Weights of a small GPT-style language model, trained from scratch on English Wikipedia: 8 layers, 2720 steps.
Each number is 128 + 32 x the weight over its row's rms, rounded and kept within 0 to 255. Layers, rows and columns count from 0. Numbers have three digits each. The size before them is the row's rms in percent of the matrix's.

# layer 3 MLP down (transposed), 512x192, rms 0.0556, rows 494-508, columns 128-191
100:136141074173165137131098115078123129037116078153133194181125147139140126113161118131181147129091170128147136136142128107146090216144126158124144165190145124212101128139168099121128092116117147
103:088125108149171164151138075106146106166136102092147176191091177131151170161148117150114196147109154083103122120091115182100119167118068163113084089095118168103095086153123160133125090125108151
101:183119145117132139125121103074166126131099118120211097125159109082084121149166133141096100097158112131132193148080193114143153066142153116155145086122172177132178172152168112148132211133155075
085:134157125119156064089150131140160133083176151101109179169185107152157153165116130138125134108162174187152149152125142107082136111147139181121111103163166125150153075203159095092167100091139157
103:124051127086202128143140108164121146153136092102147108108140101099131140120147109095140134152101136144149113119071157149134102113120131068155183142142089107110088105117126111116142122148119118
086:062178084120085154173105113122111126132161107158124174135118147077095120153143154129141114155132108083147115106146189151106136176112103083186174058071145184117138155121139161108124168116136148
105:095182113115129095146154175135107075118159168153142207124133192125151151100178112137072117113129117115104160080092153117175127125162222110090124147166164125081149140000063152102125146079162122
094:069110123087142076124068106137121141112091092137128109161122131180090179115101147114120142154166186194196188126134102126099151143112106196137178119116135138177148099121123129139107165135085106
076:144115127104126166141180219116142114125102112138116149157114103106131168094083084147125111156138105088194141135048109186077122137101160140092128112127171097125123161135126094075128061136137053
093:113140153134120092117118178058132126135092129135152140141153139166081137150103130108121126148120198103131066173093173114156137103115166073101177130116101153123092075073177135101147151169173145
105:173181142203100152126073124130226152155172073159136138149152129166103084136088103115106122135107143152112088088127135148112146126096160129111072118139100145139100138114141139152166100144093141
100:107186137140126159113100141134170128094101145137167116154095093076095060117140154123118085136126079109121100138161178073131065057137134155123093155141122144116163142090150089058099160096150104
085:127184109104121148127166140113126048222067132152154168091122111097116207121103083172113145103156100117116154090090083132080115123114114121098124120125149107153079084102179136105157158082099135
094:126115128056157161141106124131184112094116147120073062131112122110110146106113110183139134100110096136099166122110093119097150141191130123179151126151142180135131117093176181133131120115083132
095:117128124180164129204143111108164089143158135080150139119120099136154115098147193146136160128092133067110128198195102149189155085157174102120185092125133152143121095056130133115142066125093202
# layer 3 MLP gate, 512x192, rms 0.0989, rows 495-508, columns 128-191
084:130146130106138222138175078138122183176172121107080151159091153123120165118108139150122117168159133092153087167117185094128124117136136155100154101045105077135124151107174108178141117128061121
099:137095137147106131140074130107180102187100163035154176145144128111137133098173101163133103112119119157124122112124097155101098160149091156151175094153057173110125096157113180117066132135117159
091:146136107175116129143164131124085114091159129138122095165189083146149095106118109112125180177193125089103114128167180119132205135153105082136153111137130118073162087097170111139139118123142033
103:103098144133115108171135120093113125112111089130126188126111112148118150135122132131147140127147107142202103113118126135068156176189095112173145142128142153102147093140131128113173089095112059
090:113117118179138084105137152093121105129154105126131162070133131019067141151112123155093063172128093087149126092059130129136110061145128141135169137119142109051113126145140166179160162203094122
108:124110161089141120158192170092158206086206118152155156098106163071103124207084133149125111149120136123158153078140113103144134148125160158117125142080123123123164138070110128077123132135155130
086:060105165136148165154074099121131117134103133116083105122126120137122142106145185140131190111120141152155076134113133144129134132114069089121146085099099106127107072184070195149198085076114114
079:091096068135128111104149146120168106157136133120113189117139148115125133166134152169160147137144118183141123164117085124131165124166137176163096154121132071151087114125147103144151074138134151
090:087112158093120071110131152096102145155101122114084151106134113145081136134112110127119137130126148101118097116133212094109108135163184135105116104088153113155074119110126029053161131195173102
112:059162054162158141149158080101103141119170142159073093079086104145154102138080159077131100132142135114098126148122136112086115112089097153126162117175154086133094144176161148134090101147149149
097:194185118131141182132113084109178181153121169153112152035153122099117134095167169125139113125063138131079125148113117137135201141129132080122088131093096085160101107167107147123116123131143081
091:105107096149160037117127134106189126174122132132092102112180145131168144149121159137078122148141191139115128075133121134097148122138138135154091102138147127150191121148149129071147118139192131
099:170173091092124131129066113100118181112083115143131140209132097070138111135124121199094093116194148109179182072101082099141182154146074053118140164122116131153140170122148163130151166109176147
093:099095131124195091154105113147157142016132148126125144106141095134159073133147133096144143052062072102111116165135113116137194091157140104071175160097104136133136089043109164133119111109149099
# layer 3 MLP up, 512x192, rms 0.102, rows 495-508, columns 128-191
092:151107172116088191144161125157144209192155123128066168144087168145119148149092140165133105196141127120128046122143154100163116141169103137104162114075095064140127130065151096138105125148076114
106:150119151135146114138114160120179105214144140087158145130154120137099192130195099144162127151111105146131137108134074135116035135142134175216184097116041167140089099167073151124059143130137140
084:141107107110085092086096045115145107163126156076151108095132138102151077067151130167169073108056124158157099106117080150111074139144154144161129143158080200138113118138054139145155143091094098
105:074081101131116087100131105117082131094092108122155100160142099115117104092180110126080104099136118154142125137099111117113153162143147080133142194131123185125136133098140128165143116130146161
095:103137106148118100159110142064122122133146178113164195078142105077111128095112114140082123158102102104147108093077177109092094139157085087168139110127087161103128142144092087148144228125135120
101:155116089120105126137151127141092175089138155120219159090142138132106114091158154149144113158094115159099098188172166126095108137186084139160095099145094049129144095162099123154151088140117055
087:180153132093153091154151164107108150090122153142133127128132124127135116146126091131157044128141113160143155156110130093096175145149196067151109147135116159165142146085190095138066177122117184
080:168158095129099084114133126114140101145121136126144194181132128106118124174111109101099078125143067058099140116173134160109028118162138117130128138149140099122100095121080131047158154101110136
086:148103201120085090082107146113104082124122151133064098080136096111094137126143104135135133195116156161120098087117179079170108133170184147083101145129149120112114109114090024063141091149065104
108:098124124138139116198154164107106107096158140121124105112079166145157121104097152083117114099141175063085111122105159126148104131168112175118156144134123112122134169144108145169148186170075168
088:098163132170103092124154131116092113111122101112212147214148163146121131129143129152088122147166119134137130097153096174168115124162167131121155132127140127131106150100160154126164132075063146
086:170195182140140170111143137153112130181047121077160209115125095102130170082112112147153112029148121134104180078092086178140115149122067106108152104083071120133104141150124071099146146082097185
100:112159097085102092102076115123196156133124091146121129211098122134104109092140124112138114156123171153177185124128041152126171139118078120105116114073114168140158129087092140093154122071159085
093:077107112108134144101168069099082086151105109115127117164169212133137143104091104113126157146167145108085098130117159088125155105112110152146140102137085101124069194181152087153141149124103141